config = dict(
    n_layer=13,
    d_model=160,
    n_head=5,
    n_kv_head=1,
    head_dim=32,
    d_mlp=448,
    vocab_size=816,
    activation='swiglu',
    norm='rmsnorm',
    norm_place='pre',
    norm_eps=1e-05,
    positions='rope',
    rope_base=10000.0,
    rope_fraction=1.0,
    qk_norm=False,
    attn_scale=0.177,
    bias='none',
    tie_embeddings=False,
    parallel_block=True,
    init='normal',
    init_std_qkv=0.053,
    init_std_o=0.0658,
    init_std_up=0.0758,
    init_std_down=0.0758,
    optimizer='soap_variant',
    lr=0.0039,
    weight_decay=0.0,
    lr_head=0.00856,
    grad_clip=1.0,
    warmup_steps=200,
    schedule='wsd',
    decay_fraction=1.0,
    decay_shape='pow',
    final_lr_fraction=0.0,
    batch_tokens=[16384, 32768],
    seq_len=1024,
    doc_mask=True,
    train_tokens=150400000,
    steps=6243,
    dataset='wikipedia_en',
)
Each number is 200 + 30 x the weight over the matrix's rms, rounded and kept within 0 to 999. Layers, rows and columns count from 0.

# layer 7 MLP gate, 448x160, rms 0.0758, rows 347-360, columns 0-79
215,208,154,210,144,207,169,155,215,223,221,243,244,226,201,182,242,205,207,207,196,221,227,218,144,224,196,170,200,173,233,228,217,215,172,230,223,204,205,183,198,168,228,204,176,250,188,196,216,201,201,193,173,180,151,239,219,220,220,207,218,206,127,194,167,224,201,145,230,170,195,191,201,170,185,203,196,247,192,212
210,155,116,219,200,220,192,216,203,154,192,179,209,194,216,174,175,231,224,264,213,186,224,225,190,227,210,159,191,191,195,182,180,235,192,185,183,194,258,224,231,173,250,274,203,195,200,175,165,135,167,203,192,176,202,187,172,154,242,262,189,191,199,208,174,197,180,200,225,191,179,215,142,251,199,180,225,185,182,178
228,151,203,191,216,198,210,193,242,252,196,235,171,164,179,160,163,170,220,173,187,131,199,192,173,199,172,187,179,202,186,219,210,252,187,248,163,263,183,166,193,267,242,225,173,226,201,210,159,163,170,115,209,223,230,221,200,188,275,239,242,220,185,198,171,208,217,204,188,199,170,198,231,239,168,182,204,229,165,151
243,241,230,160,196,235,126,238,220,199,209,172,206,243,167,203,206,176,153,173,222,173,206,230,238,230,236,235,154,207,231,221,227,195,167,244,204,179,190,209,217,177,227,225,184,160,186,156,240,235,262,203,174,199,192,197,248,173,202,223,210,209,177,177,156,233,252,220,163,221,204,207,247,223,177,183,216,250,212,210
214,145,205,197,176,259,228,138,134,142,143,213,178,182,228,202,216,239,253,226,224,219,169,209,148,212,164,195,218,200,170,128,144,248,188,193,261,228,222,209,193,162,266,235,216,180,282,258,177,176,232,190,173,213,191,219,236,137,213,182,204,188,228,150,223,258,189,247,172,177,207,229,197,239,204,201,186,217,197,156
155,227,243,219,194,214,191,237,143,171,130,248,192,144,215,205,200,156,213,225,196,210,241,171,192,193,135,164,182,181,215,194,234,156,203,212,199,174,223,228,190,241,282,160,207,209,152,169,235,223,190,162,173,207,172,169,206,138,157,170,190,201,150,204,159,204,164,184,211,177,164,188,203,235,194,223,187,205,212,108
180,192,194,184,204,189,168,180,194,196,219,175,181,235,170,187,189,243,199,175,178,167,204,214,201,226,203,172,214,169,210,184,151,215,193,167,260,209,221,187,175,176,218,204,204,187,203,197,191,176,194,183,230,170,196,233,155,196,239,189,173,242,254,208,193,249,159,152,189,163,221,255,213,198,244,226,224,205,187,166
215,195,180,260,169,211,200,204,171,178,176,170,192,224,200,194,160,245,213,184,210,182,229,199,212,195,148,219,160,195,211,201,224,199,115,199,200,205,174,220,191,203,196,150,161,178,175,158,173,184,177,191,253,173,259,235,191,155,286,237,223,221,207,164,170,215,141,212,213,208,185,233,173,185,202,210,230,167,179,144
175,185,233,175,216,241,221,238,197,195,188,179,224,200,279,184,183,185,225,229,184,193,204,178,235,184,244,215,183,235,216,181,225,192,197,205,203,195,205,204,175,242,212,216,230,262,190,169,235,206,257,166,161,183,178,196,239,247,179,213,136,200,189,212,204,225,194,225,189,196,166,163,209,157,207,170,183,246,236,240
219,188,133,227,199,209,145,200,176,194,227,164,158,223,146,241,184,191,153,262,169,199,191,220,182,212,180,213,160,210,188,215,230,217,225,172,169,225,191,190,220,211,200,148,246,212,219,142,219,170,215,200,198,152,163,145,199,255,178,206,198,199,209,229,178,173,246,201,238,208,233,249,228,153,191,184,235,210,200,193
219,200,212,225,200,186,197,238,137,210,169,189,229,216,210,179,166,217,226,200,159,116,207,200,214,217,221,203,208,236,210,204,121,190,257,199,203,141,186,243,234,193,279,189,201,226,215,209,189,182,240,177,201,204,252,161,186,176,202,230,169,197,177,202,209,199,239,209,167,196,184,174,215,175,180,211,228,182,226,238
213,220,193,101,207,211,242,192,226,229,200,218,192,174,186,209,151,217,159,181,191,230,227,204,219,202,259,236,253,215,202,206,225,174,270,211,183,186,202,186,240,229,203,192,224,198,194,160,201,198,196,239,217,218,224,226,200,199,200,211,180,179,150,205,167,160,220,221,219,160,224,196,152,190,178,201,221,260,220,213
198,199,247,193,204,225,208,199,194,175,151,193,211,156,215,215,146,209,183,197,264,184,175,223,206,187,145,163,199,235,183,196,199,192,208,148,168,239,131,175,234,140,216,206,214,173,218,219,191,170,175,171,229,201,200,153,184,223,175,207,241,167,208,214,208,244,157,122,205,223,169,199,181,174,227,215,168,218,180,138
195,194,198,211,219,194,210,176,233,219,247,233,199,159,211,208,222,208,174,184,154,219,172,173,211,245,213,200,230,186,169,210,188,174,202,209,177,167,217,183,163,168,189,218,216,186,223,210,243,241,155,212,155,169,192,212,197,253,190,207,220,219,190,190,230,151,192,201,209,260,177,237,140,203,187,206,179,235,225,277
# layer 7 MLP up, 448x160, rms 0.0762, rows 347-360, columns 0-79
189,197,214,191,176,221,121,178,193,188,187,212,137,224,169,209,178,237,227,203,140,158,203,236,207,184,280,193,198,235,239,206,239,219,205,170,178,186,162,185,191,194,226,204,230,240,200,208,215,180,209,178,193,160,132,215,272,202,187,175,175,224,174,166,135,187,173,172,164,244,211,241,230,175,214,237,188,215,194,174
224,197,181,216,200,200,173,207,250,223,205,198,236,217,143,201,165,195,196,203,199,209,187,212,236,224,204,219,162,220,157,196,186,223,211,208,168,224,244,163,206,167,178,268,202,208,228,223,204,120,234,224,205,162,225,178,185,202,183,215,201,165,216,224,189,140,181,174,210,196,184,179,173,202,196,182,224,198,153,168
227,196,223,230,195,201,179,130,172,170,221,231,216,214,218,173,249,224,183,240,224,246,194,183,225,143,191,201,248,224,205,188,192,190,231,173,214,161,163,188,165,209,203,212,184,190,187,174,190,231,219,241,192,189,195,221,190,200,199,156,207,183,221,192,181,180,220,179,194,177,195,195,181,180,244,219,186,223,196,214
200,147,214,206,182,218,202,237,144,194,223,191,197,158,219,186,169,229,180,231,182,286,176,201,144,163,199,193,174,197,163,239,168,158,216,212,189,232,193,261,169,197,155,213,205,212,182,217,171,242,189,193,186,197,138,193,182,208,195,202,212,181,198,219,166,230,162,138,195,218,240,203,177,184,187,192,210,193,185,209
233,193,218,233,186,194,193,256,210,220,191,224,209,237,179,233,225,221,198,219,165,188,216,190,222,207,221,215,201,260,181,194,196,173,218,141,146,209,200,207,257,175,214,194,224,218,169,198,192,167,219,190,233,180,235,181,167,203,170,178,205,179,178,188,252,203,196,195,179,221,186,220,180,184,180,203,166,232,234,211
260,146,208,134,179,228,160,182,192,246,187,200,192,163,185,203,134,199,212,204,142,195,191,209,204,267,223,218,168,174,196,182,184,228,161,194,235,194,205,192,223,237,198,221,192,223,161,166,151,205,242,236,185,201,231,210,162,198,241,199,242,174,136,174,182,218,234,138,207,239,213,188,219,181,146,176,235,225,191,212
190,196,160,196,211,187,207,240,201,242,192,218,161,214,228,213,151,203,158,197,246,205,175,197,164,203,195,177,181,139,228,190,201,172,171,191,164,170,233,176,208,193,218,176,214,142,213,248,170,141,258,255,191,202,205,195,205,202,237,228,158,220,189,184,196,245,200,256,199,201,246,221,252,142,182,252,218,193,217,272
196,191,209,153,254,158,231,260,252,206,213,186,262,173,226,119,209,255,200,149,180,193,150,144,198,203,147,204,168,228,253,192,222,238,259,204,208,234,262,186,235,175,180,200,184,204,187,169,164,203,117,181,224,183,189,169,165,220,260,206,216,179,173,217,191,178,178,198,169,189,221,223,185,169,185,181,218,197,206,165
213,240,231,210,222,275,174,199,162,222,186,207,211,158,218,185,142,246,165,172,179,190,294,247,217,212,201,273,218,275,214,233,181,175,197,191,200,200,166,216,211,225,183,152,195,244,213,214,206,213,190,206,194,205,135,151,199,180,201,209,234,158,191,214,130,265,170,187,273,241,215,165,171,173,160,181,204,208,211,190
201,237,157,163,153,247,205,146,181,154,241,202,220,233,163,203,202,215,190,224,257,212,266,193,188,220,186,159,200,158,161,221,217,132,172,133,137,173,240,187,246,166,188,161,207,252,186,276,215,168,190,227,188,249,205,189,202,212,238,161,196,173,164,185,222,161,192,190,197,160,206,254,231,190,229,149,213,178,227,165
222,186,213,142,213,232,180,166,223,168,240,208,148,217,214,192,250,209,184,215,218,192,196,253,191,205,146,222,179,184,184,160,198,201,173,230,174,226,205,230,170,230,189,202,200,188,223,216,181,204,147,255,223,206,199,183,219,179,149,169,171,185,219,198,233,201,163,201,238,229,143,275,196,198,180,161,172,198,199,172
173,251,235,187,190,190,158,173,198,215,191,221,240,129,172,203,214,201,157,154,212,223,221,199,195,204,209,239,202,262,216,192,166,204,175,262,174,217,196,145,247,186,195,158,172,183,232,184,231,169,224,196,165,225,220,221,151,186,182,182,178,197,180,165,209,174,243,200,209,155,230,162,184,223,234,212,204,227,255,195
246,122,193,253,215,221,227,185,200,168,178,162,125,197,175,209,215,203,171,214,183,168,173,165,236,212,233,173,244,203,172,140,208,229,196,201,232,189,204,200,259,210,199,280,204,202,255,223,219,239,182,193,247,182,203,203,273,179,180,147,207,171,226,159,181,187,201,196,181,218,162,203,186,206,173,155,194,217,175,152
217,257,306,247,256,239,197,216,193,192,231,243,205,160,170,240,258,179,194,166,258,160,227,212,153,249,235,181,202,225,191,252,199,270,219,222,207,173,192,206,205,172,167,237,215,138,188,240,261,173,169,239,250,160,179,235,224,198,175,232,193,200,231,225,151,178,199,158,170,231,207,196,196,238,161,242,212,156,228,186
# layer 7 MLP down (transposed), 448x160, rms 0.0759, rows 347-359, columns 0-79
186,204,155,228,212,171,246,184,205,201,267,210,257,210,203,161,164,233,171,228,219,203,196,162,200,230,189,214,193,168,196,191,192,194,197,222,199,220,259,175,152,226,157,230,186,193,166,229,246,197,229,205,214,170,240,223,132,165,196,201,186,212,218,239,182,189,227,225,174,221,245,221,188,227,201,195,146,232,229,248
205,184,287,217,217,193,195,212,206,209,202,182,166,208,149,214,193,158,151,184,211,193,250,152,243,192,198,244,224,219,201,197,189,205,197,197,175,213,204,181,181,225,153,140,174,133,171,193,197,191,176,152,182,229,207,227,195,220,180,159,227,158,238,180,192,203,229,243,228,200,260,206,224,145,195,242,199,227,142,206
169,206,188,219,246,224,186,195,198,167,170,165,259,213,164,252,145,205,197,182,240,190,150,194,203,245,177,240,191,181,166,214,184,187,142,192,148,209,223,174,185,213,167,161,199,162,180,241,191,160,228,176,203,188,197,239,230,212,223,176,196,175,160,259,197,198,190,219,203,220,217,212,247,190,248,230,209,191,215,239
200,166,181,193,169,198,248,166,205,198,260,229,171,160,218,187,222,191,225,244,174,154,197,252,199,178,186,204,176,241,188,183,195,176,250,168,215,185,230,196,248,205,205,217,200,204,177,211,176,200,188,165,236,169,207,203,177,226,224,160,202,175,231,189,162,229,171,225,215,187,181,188,206,214,188,179,227,235,175,200
203,231,153,173,220,221,209,216,222,188,139,200,187,205,179,232,201,199,231,197,224,200,211,214,199,210,175,210,140,192,129,214,148,217,214,161,208,230,143,236,253,148,233,215,238,184,231,198,147,134,228,149,211,192,187,193,147,170,241,175,191,194,222,224,189,210,172,203,133,238,153,209,195,237,144,168,231,235,236,205
209,234,165,197,199,220,228,177,165,188,170,148,206,186,182,236,188,188,249,196,240,199,183,155,230,216,173,210,135,231,136,172,182,244,252,197,195,168,216,201,195,159,224,170,186,220,204,235,214,200,193,218,195,218,228,224,184,228,179,246,185,239,285,207,210,239,169,203,166,212,166,148,169,224,230,171,209,189,202,164
221,234,225,184,210,218,174,151,196,173,166,204,197,210,203,180,218,178,209,157,183,234,200,215,207,170,180,189,217,236,209,214,144,191,178,210,191,223,212,243,190,173,177,228,210,240,223,169,222,238,168,140,173,223,208,253,222,213,148,204,201,165,196,172,231,132,206,160,197,182,202,188,169,222,182,204,180,205,197,171
237,190,233,210,219,156,207,224,242,177,226,248,245,200,255,208,224,250,220,205,202,190,187,166,210,222,192,183,175,168,227,215,162,171,241,207,218,266,267,221,233,172,200,195,164,205,153,171,185,234,187,180,196,203,193,191,188,221,240,193,149,220,217,239,214,203,245,164,135,224,236,238,209,207,186,249,232,228,243,204
202,200,200,215,138,197,217,221,219,209,233,197,223,233,195,169,203,213,245,175,185,240,171,236,189,157,278,235,179,219,216,207,253,189,155,185,205,182,255,188,200,167,195,229,230,221,199,207,172,179,190,254,196,196,236,204,175,206,244,185,193,225,211,199,170,177,164,212,172,191,165,176,197,180,163,223,191,191,176,132
176,213,190,200,185,140,160,195,215,171,182,199,209,165,159,215,223,233,204,237,233,208,195,198,217,182,191,227,151,185,203,262,192,230,223,265,224,223,214,178,219,206,179,207,199,214,213,178,196,261,211,175,209,217,169,189,195,138,163,206,201,170,235,184,201,215,217,183,200,209,210,245,190,211,206,181,202,153,201,292
237,210,217,182,253,179,218,155,164,188,191,201,190,244,227,224,220,147,167,206,198,164,267,259,228,183,193,239,208,183,228,172,208,180,239,143,179,164,151,175,203,249,244,167,192,198,240,195,127,173,194,180,196,183,240,158,232,203,135,191,257,228,184,234,208,213,214,143,174,169,183,195,199,184,167,234,216,211,204,183
157,245,188,229,175,201,186,202,195,160,236,160,159,196,188,197,201,229,231,169,216,165,211,196,203,199,174,171,187,198,209,203,234,194,189,162,237,200,231,191,150,190,184,219,191,210,200,164,155,221,227,157,154,199,192,132,212,168,220,242,189,206,298,186,183,178,176,232,208,186,156,201,199,202,197,182,184,214,209,217
126,170,221,205,173,200,179,194,224,163,177,213,214,228,209,264,207,178,132,208,191,191,185,213,216,236,225,205,203,230,214,196,198,215,96,130,215,184,178,209,200,236,184,213,167,194,212,213,250,136,182,194,202,194,172,248,252,216,229,195,186,205,184,239,208,195,187,187,190,178,216,147,141,228,214,245,252,202,218,155